Weights of a small transformer language model: vocabulary 2508, normalized queries and keys.
Each number is 200 + 40 x the weight over its row's rms, rounded and kept within 0 to 999. Layers, rows and columns count from 0. The size before them is the row's rms in percent of the matrix's.

# down: layer 3 MLP down (transposed), 640x160, rms 0.0579, rows 30-72, columns 80-159
# up: layer 3 MLP up, 640x160, rms 0.115, rows 31-72, columns 80-159
down30,077,113,197,249,190,210,145,141,204,206,137,250,201,258,199,173,149,232,300,250,214,253,187,205,193,203,228,105,195,239,149,180,190,184,248,252,264,126,214,150,197,202,202,96,224,177,244,253,195,226,206,184,159,134,185,184,234,205,208,173,201,147,242,202,185,208,179,177,196,176,194,236,233,213,227,235,173,168,268,118,213
up31,097,263,252,157,217,193,195,257,131,289,142,182,236,287,184,237,215,239,291,148,237,158,192,205,178,259,196,256,225,177,171,206,244,155,235,156,246,189,221,186,166,235,164,164,214,229,175,245,164,230,264,258,227,193,262,196,200,246,189,155,252,173,197,254,193,226,242,219,164,206,249,194,145,182,213,191,142,164,207,133,265
down31,110,285,159,239,224,145,233,162,217,201,174,195,212,287,238,182,196,182,239,248,236,180,214,181,215,121,220,212,206,109,239,174,182,175,217,214,139,184,249,231,220,198,148,286,213,197,246,187,237,183,241,232,142,248,212,219,260,169,193,197,142,243,191,182,226,140,261,161,169,219,160,227,260,262,298,150,147,235,169,157,150
up32,090,220,184,211,167,188,163,220,182,95,245,187,206,174,178,148,208,235,189,172,205,168,177,197,175,179,246,198,197,257,152,163,220,86,167,233,193,172,263,208,191,161,234,174,171,191,202,203,192,200,196,194,147,172,170,134,245,274,277,231,159,211,190,248,194,228,251,180,237,178,172,208,187,193,229,206,156,190,203,238,138
down32,089,196,244,187,183,235,223,199,265,164,162,177,280,233,237,277,241,212,160,191,214,306,168,225,234,220,236,170,109,150,258,233,184,297,244,232,239,176,212,178,227,223,225,253,188,198,228,224,225,219,264,235,185,171,230,186,211,246,175,209,138,182,259,188,209,210,172,156,137,99,182,176,273,143,138,164,232,152,203,195,194
up33,097,134,150,220,131,170,202,249,195,253,281,158,335,187,183,139,247,217,189,247,160,271,224,270,200,225,185,230,165,165,247,155,174,140,237,155,157,150,213,176,258,180,197,233,221,230,224,230,224,265,156,231,215,283,185,224,291,247,275,221,215,142,156,216,217,179,202,207,209,197,132,210,177,226,241,169,224,198,235,159,248
down33,093,204,280,291,233,229,235,225,203,142,217,129,274,229,241,239,141,185,273,187,247,223,244,228,237,200,191,253,194,214,172,260,172,223,140,191,211,218,181,220,164,228,307,255,181,216,145,268,249,237,168,163,222,174,154,247,197,183,211,212,184,196,246,252,205,129,209,184,210,201,184,194,169,176,132,143,193,92,220,205,194
up34,107,164,209,208,212,199,224,187,166,171,189,237,182,190,173,238,203,182,234,223,176,201,192,227,210,139,140,249,149,302,190,230,164,230,253,140,225,217,141,183,228,216,117,156,157,118,204,182,149,296,212,141,257,264,171,218,194,120,193,205,174,188,186,109,159,171,167,202,205,217,228,197,220,231,195,219,142,256,185,190,230
down34,127,191,225,209,170,243,227,270,186,155,183,151,178,188,153,276,179,183,204,213,248,169,212,271,206,169,152,194,123,267,166,241,138,155,144,199,93,168,216,145,181,205,159,182,191,169,165,207,153,293,244,198,207,225,169,221,195,138,210,141,172,180,184,211,202,154,161,240,132,237,195,214,188,195,66,188,164,136,207,176,241
up35,084,263,260,202,190,165,154,146,190,232,107,210,240,182,235,183,221,237,219,146,152,262,204,225,172,290,180,255,199,243,200,207,253,268,233,158,158,182,141,169,138,212,206,163,189,230,165,136,179,225,287,213,198,167,250,259,216,221,210,231,179,240,202,185,259,292,146,114,239,231,143,159,196,167,154,248,197,165,230,164,206
down35,094,147,179,233,182,191,228,170,272,198,197,283,180,118,160,212,211,218,223,179,213,247,146,142,175,163,172,196,243,115,238,209,228,250,172,157,132,218,175,212,204,190,241,208,178,148,145,231,173,179,169,200,135,222,210,172,224,275,155,220,219,148,191,158,190,283,217,99,177,210,176,227,156,186,251,200,224,237,268,251,245
up36,083,107,233,105,219,242,186,168,108,180,224,219,295,168,212,189,159,187,256,228,151,218,196,166,247,167,227,187,181,240,216,166,207,166,239,181,140,196,203,118,231,216,170,214,266,172,200,291,195,273,232,183,221,261,248,175,186,187,191,177,183,197,197,226,208,281,175,204,170,264,134,202,196,233,262,265,162,141,218,216,147
down36,084,187,207,149,209,242,229,245,164,205,190,202,196,157,189,244,136,194,136,194,164,201,178,184,148,107,171,231,232,263,172,146,249,211,207,151,194,219,159,209,222,194,159,212,212,166,179,154,202,240,229,186,185,110,265,164,241,266,207,190,200,225,164,230,161,193,238,159,179,177,258,168,199,193,206,205,180,197,196,187,228
up37,115,203,177,204,224,176,236,211,173,272,214,195,229,157,139,164,177,294,191,243,190,175,210,170,194,262,232,159,241,162,173,158,196,211,179,173,157,188,262,180,151,199,213,196,214,231,190,198,163,146,158,186,158,127,171,230,228,246,192,227,145,162,164,214,252,101,202,252,239,124,196,206,260,197,189,219,202,203,167,158,111
down37,121,122,186,197,210,160,233,158,227,215,198,143,241,173,245,272,211,236,213,322,239,222,240,291,169,205,211,128,228,122,185,238,276,186,152,184,266,226,240,269,117,248,188,204,232,219,230,210,198,160,229,133,225,233,205,162,169,227,255,215,172,174,159,114,184,141,208,219,154,230,190,235,218,170,223,186,195,126,184,202,117
up38,106,210,253,233,216,202,212,189,245,192,229,267,292,189,196,91,216,167,182,229,202,159,197,161,285,200,211,160,170,198,255,251,210,315,143,175,202,249,216,143,217,128,197,174,242,334,153,173,252,188,240,249,205,179,164,217,178,200,189,173,168,156,203,173,195,296,216,188,189,189,198,200,197,154,231,251,183,161,126,180,167
down38,103,133,176,157,197,151,223,256,169,166,208,209,219,172,242,248,186,215,225,144,191,185,201,142,182,230,139,210,217,186,191,199,175,77,202,297,182,220,138,262,196,142,196,161,220,188,140,153,199,161,281,125,175,219,194,120,141,162,191,272,146,211,205,189,156,108,166,257,201,292,258,217,182,174,199,141,166,188,160,250,228
up39,094,203,292,201,94,225,190,212,270,194,219,218,166,226,150,273,240,280,298,173,153,159,157,248,149,240,191,214,201,230,204,245,221,188,162,185,240,273,225,217,155,136,240,216,241,258,208,233,128,246,214,166,208,230,250,232,224,100,241,214,222,212,181,193,186,223,205,168,220,207,254,187,201,173,77,169,213,225,209,247,157
down39,100,223,182,194,200,209,257,190,146,195,248,206,166,212,148,207,127,156,204,225,127,148,121,188,172,205,124,256,186,195,242,194,197,213,202,175,223,198,183,237,205,258,230,165,248,177,114,218,222,196,213,184,176,213,136,141,177,281,174,173,222,145,167,112,196,162,245,201,180,173,195,185,189,224,142,243,183,140,202,229,201
up40,108,178,217,118,118,183,230,205,171,211,208,212,192,160,186,182,270,216,265,222,193,232,234,154,199,191,180,131,222,202,237,218,222,111,212,205,232,161,180,158,131,195,139,222,210,240,220,164,188,224,179,251,118,180,190,238,235,270,185,215,188,217,169,174,171,225,193,224,172,172,146,204,227,160,146,110,150,245,234,239,157
down40,110,186,147,181,238,258,87,199,164,202,258,218,166,210,172,223,214,186,133,241,128,141,211,165,173,220,218,197,213,197,158,208,217,179,222,203,185,216,174,170,219,197,274,160,228,148,251,219,154,193,204,228,270,217,251,150,211,174,222,174,228,191,188,230,184,208,201,230,172,126,312,207,169,161,155,327,244,223,182,134,192
up41,098,190,201,179,219,213,270,238,172,213,240,221,147,212,143,198,151,231,160,217,206,124,186,242,218,227,212,177,212,166,175,187,220,141,196,228,202,191,176,152,187,320,146,237,187,179,125,197,202,147,147,173,232,163,306,234,121,249,188,225,272,125,214,164,291,180,132,183,239,160,257,238,179,182,215,166,282,230,163,211,262
down41,097,195,189,201,203,175,183,226,201,152,215,182,231,218,316,241,238,186,191,237,181,223,153,196,198,203,257,151,176,236,199,247,76,250,155,248,140,244,104,269,199,173,321,215,161,227,164,234,196,255,264,268,194,228,141,204,211,196,209,216,176,208,164,250,185,164,169,198,187,214,186,216,262,182,246,227,198,173,210,127,243
up42,110,147,137,228,140,160,210,225,184,245,229,184,165,215,229,237,227,179,232,234,198,114,219,258,161,218,206,153,192,239,224,206,181,210,270,202,155,170,139,205,263,241,218,145,234,214,223,156,148,248,271,181,204,154,296,186,233,133,191,224,224,187,148,201,232,165,213,222,157,241,127,213,289,233,206,195,177,224,164,189,195
down42,119,184,230,221,191,163,247,178,211,204,193,211,189,199,197,187,219,228,197,186,169,177,196,142,152,173,211,208,231,273,148,238,189,218,223,173,218,227,204,189,181,220,158,195,137,167,301,264,272,93,194,200,233,200,224,185,248,165,141,202,242,200,158,164,238,170,233,192,206,198,216,252,203,138,176,227,143,238,116,147,152
up43,110,191,152,178,176,176,204,198,179,173,235,145,144,189,226,192,208,97,232,236,172,291,198,194,209,184,188,133,164,238,192,223,214,268,224,201,213,219,181,177,208,259,186,210,324,241,160,161,206,233,151,263,145,198,123,255,198,301,201,201,220,277,182,176,208,261,220,134,199,235,158,215,233,219,229,238,213,134,191,170,215
down43,113,230,172,270,176,228,193,270,163,129,163,214,60,198,161,206,163,228,109,188,191,231,254,127,188,284,250,261,208,241,232,226,182,171,193,170,147,165,194,244,276,157,238,165,147,151,210,129,196,191,189,194,210,233,231,207,176,190,207,197,175,174,241,217,198,218,183,217,231,224,173,191,224,170,288,213,175,195,222,240,198
up44,106,270,206,262,191,138,259,159,160,216,254,203,198,239,245,176,310,264,167,102,209,201,223,246,153,238,230,242,168,107,156,197,169,171,98,151,218,237,183,195,211,188,276,158,204,219,211,186,182,166,219,124,230,176,218,202,209,239,168,228,170,220,244,257,187,181,175,207,208,163,234,169,277,203,181,271,166,158,171,183,253
down44,100,118,174,110,275,215,224,285,176,174,164,176,192,200,199,142,169,205,167,243,214,239,213,253,249,185,160,168,209,257,223,133,210,199,135,183,198,186,239,258,160,234,184,168,187,217,160,228,142,148,184,171,167,242,231,203,160,126,255,143,213,266,200,168,121,172,238,192,195,202,244,239,264,190,160,188,202,201,209,231,128
up45,104,258,207,164,235,223,191,256,200,212,204,192,223,143,205,154,173,204,124,182,215,142,224,192,177,267,204,251,223,152,241,196,211,187,138,201,148,190,173,188,141,209,179,157,185,246,207,213,190,255,160,187,226,182,232,299,189,167,238,212,156,240,217,211,225,209,185,163,190,232,176,169,144,250,228,146,241,98,214,291,221
down45,104,179,145,267,235,208,248,249,197,174,249,162,140,271,201,240,178,218,155,190,181,232,178,188,188,255,249,117,228,107,220,157,214,209,220,195,199,190,238,232,220,220,162,247,185,211,181,237,237,251,260,167,144,209,250,167,195,294,193,172,214,197,231,228,164,135,129,195,157,162,268,196,194,192,233,209,198,213,154,228,250
up46,080,251,224,214,203,190,173,230,227,129,114,226,231,237,210,177,186,220,243,231,205,204,159,206,179,189,224,129,231,141,220,214,190,266,158,203,162,264,183,250,230,176,169,156,237,210,202,86,166,211,190,139,229,194,206,224,241,264,250,180,218,142,233,244,215,258,211,205,237,181,220,234,190,184,153,145,270,184,156,250,325
down46,077,163,178,186,185,153,229,140,261,140,224,170,230,236,180,199,266,153,278,165,259,244,237,230,141,205,149,219,104,177,155,230,182,186,229,155,201,147,192,158,99,240,259,171,201,241,206,242,229,261,212,191,221,182,154,203,149,169,213,234,212,242,184,200,150,187,244,218,163,262,264,236,277,205,202,204,242,241,216,172,152
up47,108,226,229,207,222,152,235,186,219,192,133,218,141,204,126,214,216,230,195,283,223,218,168,209,237,161,238,268,198,162,219,268,265,250,208,204,153,221,210,250,188,181,164,223,203,204,192,168,166,203,195,159,233,224,228,179,196,236,159,265,151,276,154,237,250,286,175,132,205,276,227,204,188,183,198,222,226,171,183,279,286
down47,102,182,221,141,146,187,197,176,187,185,177,217,166,111,298,186,177,190,209,195,249,175,202,185,214,256,271,246,169,194,175,245,236,143,174,181,160,170,225,291,228,160,220,199,219,190,185,240,159,238,143,194,232,215,197,156,235,142,233,204,237,224,259,128,132,165,211,175,262,212,194,210,288,162,174,161,199,119,135,215,177
up48,094,210,239,189,180,145,217,118,274,294,139,159,196,176,225,171,253,206,149,231,196,107,166,183,188,165,182,208,189,188,324,238,174,168,180,207,187,172,174,162,166,186,219,218,260,208,194,192,186,217,206,149,204,157,222,249,224,254,205,256,233,107,248,208,226,233,179,206,238,237,176,137,199,248,202,275,201,191,279,188,118
down48,096,247,235,174,203,310,209,198,237,131,160,219,242,145,180,193,130,194,146,173,128,193,209,212,256,201,204,284,178,212,340,182,208,169,166,197,242,197,187,143,206,166,204,238,202,229,153,226,203,187,192,152,236,132,184,167,196,245,200,218,193,213,146,224,151,222,155,192,134,202,231,246,153,225,216,182,198,224,237,141,264
up49,090,209,182,236,166,225,146,202,243,222,191,227,264,67,180,182,173,218,202,139,173,147,280,107,266,143,235,175,213,233,179,264,194,195,236,248,140,126,140,258,174,238,154,218,238,175,193,177,214,279,242,190,194,217,173,187,203,255,170,221,215,239,192,193,220,144,189,180,224,149,226,243,160,146,198,161,226,184,136,256,139
down49,091,179,157,134,138,193,255,240,166,202,163,217,205,273,168,190,139,239,257,291,235,163,167,219,181,204,149,278,227,146,217,291,188,240,151,242,142,256,225,203,239,174,237,213,198,237,214,203,164,141,187,163,208,148,230,181,199,175,220,224,196,199,201,191,210,205,198,186,216,218,218,297,166,174,114,161,184,196,281,190,272
up50,105,240,207,179,165,183,128,233,224,164,259,256,216,251,206,208,206,158,193,216,206,187,237,195,177,141,197,161,210,173,183,139,267,127,296,180,215,220,286,200,228,178,208,255,202,233,202,240,206,236,204,210,195,223,134,185,207,222,191,286,147,178,194,260,147,196,169,262,234,164,176,187,137,240,253,231,260,233,214,231,247
down50,110,137,215,255,260,241,251,159,230,236,199,224,134,177,151,123,218,192,164,126,208,149,229,199,237,118,257,214,181,197,226,246,184,213,196,243,243,153,234,214,216,171,201,236,180,299,170,226,291,124,113,176,269,193,224,261,230,218,272,189,240,210,184,166,247,203,223,199,238,158,209,212,198,146,176,197,208,208,211,123,237
up51,097,248,187,226,199,222,174,161,158,243,246,141,197,134,204,239,159,209,228,189,244,181,129,235,197,179,218,161,205,221,222,158,229,202,232,239,152,228,237,169,199,159,175,205,250,182,170,230,224,188,245,158,205,141,251,174,198,193,146,165,246,222,250,182,218,179,205,221,176,286,158,204,176,249,237,172,185,227,136,252,217
down51,102,202,198,226,177,172,185,190,257,166,152,142,200,181,106,190,139,225,253,213,247,168,195,249,198,214,102,178,195,201,187,238,162,217,226,262,197,173,179,225,177,125,159,131,178,151,89,244,243,203,171,213,221,177,239,204,188,139,256,222,157,280,233,130,200,240,256,173,201,212,186,151,127,140,208,214,173,266,131,126,189
up52,089,184,195,111,211,180,157,181,204,180,207,150,183,170,296,137,235,238,178,114,216,236,205,213,184,195,271,228,199,255,206,186,163,142,207,219,218,201,182,180,202,204,232,164,230,237,205,230,161,256,191,250,253,212,261,224,236,150,196,245,211,159,250,192,255,284,180,201,160,259,213,211,222,178,230,240,151,189,170,176,150
down52,089,203,167,156,206,128,160,148,149,211,167,266,118,235,159,221,229,258,96,195,210,167,190,198,267,253,204,156,164,207,228,232,203,210,180,167,224,209,224,213,219,199,160,285,243,169,218,195,185,198,110,200,225,224,258,228,166,166,159,181,200,169,233,171,160,187,164,203,108,199,223,239,212,162,205,184,193,168,222,201,201
up53,142,157,180,200,174,158,203,264,160,151,271,155,218,204,221,267,219,230,239,224,181,199,233,171,190,256,271,262,143,182,178,178,252,213,244,178,199,223,140,204,194,189,246,225,284,168,207,140,182,191,195,142,188,187,194,86,222,179,256,204,169,190,190,225,238,218,297,270,192,187,181,270,176,202,199,242,207,154,224,201,247
down53,099,158,255,174,158,203,147,261,192,199,225,175,136,215,230,173,150,201,289,213,234,235,201,163,219,172,260,294,186,115,184,200,244,218,284,241,238,175,186,191,101,248,186,128,218,195,170,167,237,175,166,115,264,221,169,198,82,171,158,187,173,220,152,237,167,191,181,218,214,146,221,154,171,195,165,196,284,172,242,181,174
up54,115,266,263,153,207,180,188,205,185,106,174,168,182,129,245,198,214,193,110,193,199,195,255,186,138,188,201,188,274,144,207,160,198,232,203,172,145,190,242,155,208,213,200,229,247,242,239,186,240,159,148,173,227,197,276,235,234,122,185,227,202,153,235,201,243,211,179,158,180,200,159,241,194,212,204,195,148,135,187,201,156
down54,106,169,262,251,203,205,220,208,202,167,162,171,230,173,158,158,243,184,260,224,298,197,139,212,207,196,195,221,148,178,212,154,173,201,274,204,265,189,160,276,243,156,227,222,156,253,157,175,164,230,302,227,178,150,219,218,213,235,163,200,223,179,164,256,146,222,214,119,212,192,165,206,144,187,204,220,209,224,146,144,150
up55,094,230,168,148,191,140,126,247,165,208,268,196,208,126,231,257,206,156,229,274,162,118,119,133,225,226,244,241,172,192,171,222,137,198,142,151,133,280,164,205,148,92,153,250,163,155,216,135,179,203,189,181,205,173,201,197,167,191,278,123,216,262,181,223,176,225,203,218,148,245,200,180,181,175,127,173,218,265,254,197,199
down55,091,225,165,143,185,178,263,293,270,212,157,202,122,211,165,171,249,161,259,203,203,290,246,251,116,176,205,206,173,173,163,148,158,210,181,219,197,191,219,198,162,226,212,114,191,203,236,196,272,191,155,180,216,235,179,198,232,215,209,201,220,175,230,208,266,169,245,219,161,200,278,165,255,165,181,314,231,235,173,184,247
up56,101,188,213,157,237,265,178,249,230,185,274,261,254,218,209,293,225,198,167,220,242,243,164,237,188,195,225,168,127,227,217,203,150,206,203,181,157,212,239,173,163,181,189,169,208,206,234,145,236,171,149,182,175,215,184,230,261,279,207,182,234,166,132,242,197,176,183,169,207,206,185,247,151,254,170,191,264,198,172,119,176
down56,100,236,162,238,127,278,169,206,230,154,255,222,197,158,191,238,212,169,196,212,200,213,217,164,235,62,165,174,147,244,182,125,196,197,186,264,208,200,195,168,198,232,182,159,165,118,238,135,179,104,194,234,232,172,202,212,171,190,185,222,175,157,125,263,213,232,226,299,207,128,227,160,210,203,170,156,255,176,188,268,207
up57,104,217,222,146,236,240,198,212,147,182,259,257,157,181,187,186,192,201,218,245,176,236,217,233,139,167,182,153,249,178,174,156,185,192,230,150,178,91,223,194,185,224,145,215,240,129,204,177,200,186,200,259,231,180,225,271,170,229,159,178,161,148,207,195,199,221,180,237,240,167,181,212,278,215,210,228,106,271,290,160,163
down57,102,172,166,93,180,257,151,206,191,218,271,226,212,210,172,215,194,236,196,147,174,178,212,255,170,172,202,164,110,213,183,204,221,237,216,184,196,223,213,135,153,194,181,245,182,192,214,174,223,194,225,277,183,171,201,227,220,193,198,237,189,271,196,152,139,173,236,240,153,245,249,237,197,189,172,131,228,198,299,156,188
up58,103,139,258,208,173,246,187,233,178,187,215,125,138,239,233,221,190,207,142,165,224,232,201,239,233,222,314,174,252,161,137,236,179,154,248,250,202,214,147,207,195,224,151,86,212,196,162,168,221,153,171,171,203,220,187,132,207,275,278,196,258,234,185,217,195,196,172,193,246,243,140,168,178,194,224,115,250,174,219,232,159
down58,097,262,166,164,186,216,270,188,233,232,222,191,182,249,181,199,184,198,175,236,251,164,242,245,199,111,166,208,171,141,196,205,193,185,252,175,101,230,249,251,177,237,167,169,252,157,203,199,261,229,271,278,215,235,196,223,250,267,164,157,213,161,207,193,170,148,230,247,205,164,249,144,132,205,244,141,249,232,229,187,220
up59,082,223,255,229,202,194,159,233,223,263,174,254,164,179,158,106,237,210,144,255,228,199,175,123,191,283,209,159,245,186,135,243,186,155,224,288,183,216,186,238,199,169,242,262,252,225,198,138,177,167,181,140,188,149,192,171,181,156,222,173,293,187,152,171,181,201,178,103,295,207,171,215,180,117,229,257,273,187,171,150,201
down59,083,282,239,181,169,233,201,262,144,200,179,184,182,224,208,204,232,212,193,192,221,174,196,120,234,137,167,162,132,78,208,261,207,147,223,203,263,170,132,249,150,228,220,160,187,148,202,181,246,168,141,105,255,292,183,199,275,187,183,198,174,191,191,190,195,172,157,168,241,223,120,174,201,169,173,227,170,232,236,159,193
up60,114,209,248,232,237,155,226,153,161,193,181,224,268,133,228,188,252,243,285,228,178,159,201,220,223,233,243,166,220,175,228,176,164,166,254,264,110,247,212,233,236,291,196,138,223,165,155,214,224,202,202,233,188,268,177,218,248,247,256,279,143,285,156,256,235,136,228,233,185,144,154,181,230,165,131,170,206,152,166,244,246
down60,116,168,221,182,217,304,224,237,167,176,150,159,121,225,148,176,184,187,197,136,138,250,230,202,110,196,181,219,204,136,229,249,212,173,179,230,174,143,296,202,279,164,201,128,217,171,205,220,207,221,217,194,143,166,220,229,208,219,220,156,149,146,240,234,236,253,214,212,268,150,209,195,234,172,201,231,153,260,152,248,226
up61,102,163,136,211,250,134,197,145,160,172,166,198,172,180,110,193,151,189,223,224,324,116,166,224,271,207,256,172,218,190,180,163,184,230,219,270,251,205,191,186,152,237,176,210,151,198,219,144,201,152,145,192,165,173,248,162,228,211,258,227,204,173,219,231,211,215,201,168,176,165,210,122,166,203,179,191,250,255,156,258,173
down61,097,192,137,183,175,236,236,186,175,246,146,231,220,102,197,112,160,224,214,211,207,236,161,157,163,221,190,85,194,244,213,246,146,141,178,192,242,207,151,236,254,236,182,192,192,205,194,181,295,315,153,155,224,230,180,210,191,227,168,245,246,224,252,293,149,233,175,195,193,199,225,144,255,127,166,190,255,238,195,206,184
up62,096,220,197,157,229,189,220,217,223,166,245,217,220,164,194,245,263,225,252,218,194,263,188,195,192,247,229,125,136,203,201,244,158,165,172,170,309,86,235,214,236,194,223,182,185,202,202,180,250,108,232,203,214,188,249,195,182,188,197,199,215,191,151,147,216,227,263,131,258,288,194,222,254,157,176,142,211,229,162,209,209
down62,082,212,188,120,244,165,163,262,113,256,249,157,167,160,143,187,221,190,188,181,188,218,253,204,264,243,150,163,249,106,198,263,219,205,173,238,177,144,185,203,184,184,211,142,189,156,215,198,224,195,175,150,198,184,188,170,172,182,187,180,218,210,202,201,133,237,251,188,221,176,221,199,195,163,218,161,211,164,164,183,72
up63,106,216,173,226,155,162,206,230,175,232,179,210,300,215,229,264,228,226,200,261,186,275,245,203,179,168,194,162,209,166,196,205,150,191,256,228,197,232,220,222,215,232,273,172,238,193,196,188,152,136,239,190,242,267,256,215,202,241,195,203,225,255,143,180,193,200,199,148,188,226,199,88,251,195,222,254,226,185,184,157,194
down63,106,220,150,224,202,202,198,248,199,115,162,136,176,140,176,186,170,235,204,162,138,202,246,190,177,192,235,229,231,210,240,199,109,160,180,222,243,254,228,259,213,223,79,213,251,198,139,173,235,211,284,211,217,187,197,234,264,247,282,192,266,203,150,221,200,221,204,225,241,243,154,138,165,218,110,151,240,213,214,165,221
up64,092,186,263,233,196,175,202,110,134,247,250,246,158,190,190,240,191,209,200,193,256,158,266,157,114,224,194,250,262,215,255,129,201,165,236,144,184,184,160,226,222,188,141,147,240,255,152,297,163,164,245,231,196,227,172,135,260,242,246,168,178,140,201,126,194,232,200,185,214,226,249,263,210,236,228,255,216,228,224,256,235
down64,087,181,279,128,213,269,198,252,219,179,218,284,243,187,191,269,166,220,168,217,112,235,195,180,254,244,228,164,287,121,174,201,163,172,183,217,213,174,204,178,224,168,240,139,188,217,133,212,199,213,222,213,219,186,147,223,114,200,215,245,212,219,188,232,239,274,249,247,231,229,242,181,241,184,204,91,149,209,207,231,279
up65,095,160,188,176,244,95,203,190,165,164,179,151,284,215,188,160,206,194,114,235,167,223,191,153,206,232,192,247,184,205,203,225,150,237,197,185,171,221,171,135,171,172,135,119,212,262,229,208,143,217,167,166,186,163,176,194,267,229,204,229,263,216,172,200,226,198,204,162,221,159,125,198,244,172,246,129,213,160,284,225,205
down65,100,167,180,228,161,283,161,194,240,152,212,224,176,223,204,286,195,157,215,189,217,195,230,188,190,172,203,187,116,175,196,242,136,212,199,167,136,204,216,265,317,177,245,197,238,162,211,188,194,113,250,259,198,214,200,157,219,185,155,223,147,239,154,231,173,205,158,221,209,249,159,236,156,265,239,222,210,199,203,205,190
up66,089,229,179,209,182,185,215,227,151,195,230,149,168,195,213,189,187,201,197,239,172,215,176,240,232,199,174,85,221,192,154,189,194,235,202,131,235,248,139,273,163,133,217,198,264,220,159,196,291,293,216,164,186,303,159,246,231,255,159,139,255,210,216,193,228,158,268,246,207,197,197,143,219,233,227,249,154,206,186,195,159
down66,092,265,193,265,157,107,202,239,183,206,182,242,155,174,245,229,210,241,184,227,165,193,175,254,174,200,186,166,203,143,204,204,181,188,237,149,228,224,169,216,214,157,183,213,212,300,206,179,139,168,195,191,173,168,144,207,209,126,176,126,234,236,272,258,126,194,164,157,212,138,266,149,91,210,218,156,174,225,252,213,214
up67,098,238,141,193,200,249,122,133,152,157,140,209,247,197,131,242,273,204,192,207,177,274,247,194,161,200,177,167,232,198,190,176,209,236,260,203,146,171,262,213,177,221,231,176,186,260,219,173,254,163,153,197,292,205,188,173,207,176,232,221,201,222,174,288,233,252,124,172,252,177,216,256,171,179,167,239,228,169,179,216,265
down67,095,226,172,119,186,167,241,232,171,179,255,258,150,174,194,194,314,176,223,262,216,205,160,246,190,183,229,162,246,213,218,226,192,199,215,155,210,231,189,217,246,234,138,174,204,131,194,189,241,234,221,226,236,210,220,208,189,250,204,240,199,225,189,257,198,256,167,271,199,196,238,137,211,250,265,172,129,270,160,221,159
up68,086,197,202,139,250,299,215,217,228,237,182,142,191,250,265,91,190,195,197,224,210,185,176,135,213,134,203,176,219,99,209,123,161,260,175,242,196,191,220,168,232,175,241,172,213,217,175,126,179,144,176,229,154,231,181,177,193,124,223,178,223,144,215,149,171,203,147,200,139,169,263,131,224,210,195,165,130,178,205,206,175
down68,087,173,260,170,140,184,276,136,211,204,172,184,108,231,249,178,197,206,170,182,168,192,174,257,222,190,223,245,242,241,255,140,252,155,150,228,164,203,176,254,199,237,178,205,194,223,181,130,246,178,141,228,173,159,255,107,169,240,185,225,139,239,179,127,193,136,210,230,220,213,229,197,156,198,183,272,202,199,225,208,252
up69,082,190,265,211,163,126,184,237,279,167,160,218,215,251,249,232,198,263,260,263,131,226,164,161,252,221,206,223,154,179,233,194,196,195,239,112,182,241,238,187,232,273,188,234,199,188,128,176,199,242,227,265,169,229,214,189,196,177,202,242,211,238,131,172,236,163,208,97,226,217,217,106,208,137,222,232,256,215,218,184,121
down69,079,131,209,262,179,175,215,164,175,168,163,249,226,122,97,275,157,199,166,213,199,231,237,192,222,142,179,207,194,222,231,182,226,206,257,206,195,240,219,203,211,216,188,121,128,224,240,150,228,233,231,149,233,168,186,164,182,194,239,250,122,212,221,216,277,165,166,136,166,209,188,171,226,191,219,203,204,198,152,246,214
up70,119,207,160,163,217,158,211,253,178,242,225,100,225,186,212,221,146,188,255,176,277,93,249,159,134,131,188,221,181,245,239,192,206,224,281,199,224,205,161,166,198,186,193,224,217,176,203,197,159,226,186,142,159,228,156,145,204,171,231,196,253,222,217,224,220,246,159,225,192,179,297,203,230,215,233,229,92,103,207,143,138
down70,115,207,174,181,178,303,232,134,279,216,267,198,176,151,220,183,192,265,192,194,130,206,191,169,215,215,188,229,233,189,216,220,251,160,163,171,181,206,218,162,236,186,116,252,249,237,176,138,243,180,184,262,182,157,139,171,221,191,171,168,156,215,243,238,182,214,156,167,298,194,183,181,247,125,204,200,282,256,243,195,207
up71,102,221,171,208,176,250,243,187,154,216,219,230,199,181,247,206,166,177,155,187,216,150,220,163,189,257,191,239,216,199,236,67,237,209,155,162,236,198,99,175,228,234,234,166,203,194,203,206,176,141,182,233,144,155,270,250,164,254,208,151,194,201,199,128,212,191,96,239,212,179,204,161,206,190,233,135,189,268,225,198,195
down71,108,198,179,184,217,169,264,226,156,178,125,204,321,200,233,186,210,264,269,200,225,242,159,218,203,197,220,208,270,152,232,248,164,202,124,215,147,238,211,200,179,194,176,181,177,214,129,192,208,204,221,110,176,160,200,170,207,164,266,150,209,235,228,195,175,217,191,166,209,231,164,200,77,196,168,193,202,190,146,209,222
up72,122,208,201,219,227,237,146,177,184,269,260,231,205,159,279,252,174,206,174,220,166,193,208,219,170,152,261,203,204,231,176,224,268,201,203,208,174,228,215,176,274,268,176,135,173,213,96,158,210,174,219,216,233,229,230,135,156,142,262,101,227,170,174,180,203,150,178,221,255,157,218,195,200,195,189,228,206,214,147,180,270
down72,120,162,165,197,180,200,179,207,234,209,246,269,189,221,198,212,215,225,184,205,330,177,238,247,214,207,242,175,207,203,154,220,210,249,206,174,194,183,200,246,93,171,235,232,175,165,188,191,162,283,165,233,229,224,123,249,161,192,221,179,110,183,221,198,178,153,195,164,178,195,139,155,241,165,190,198,193,179,113,223,150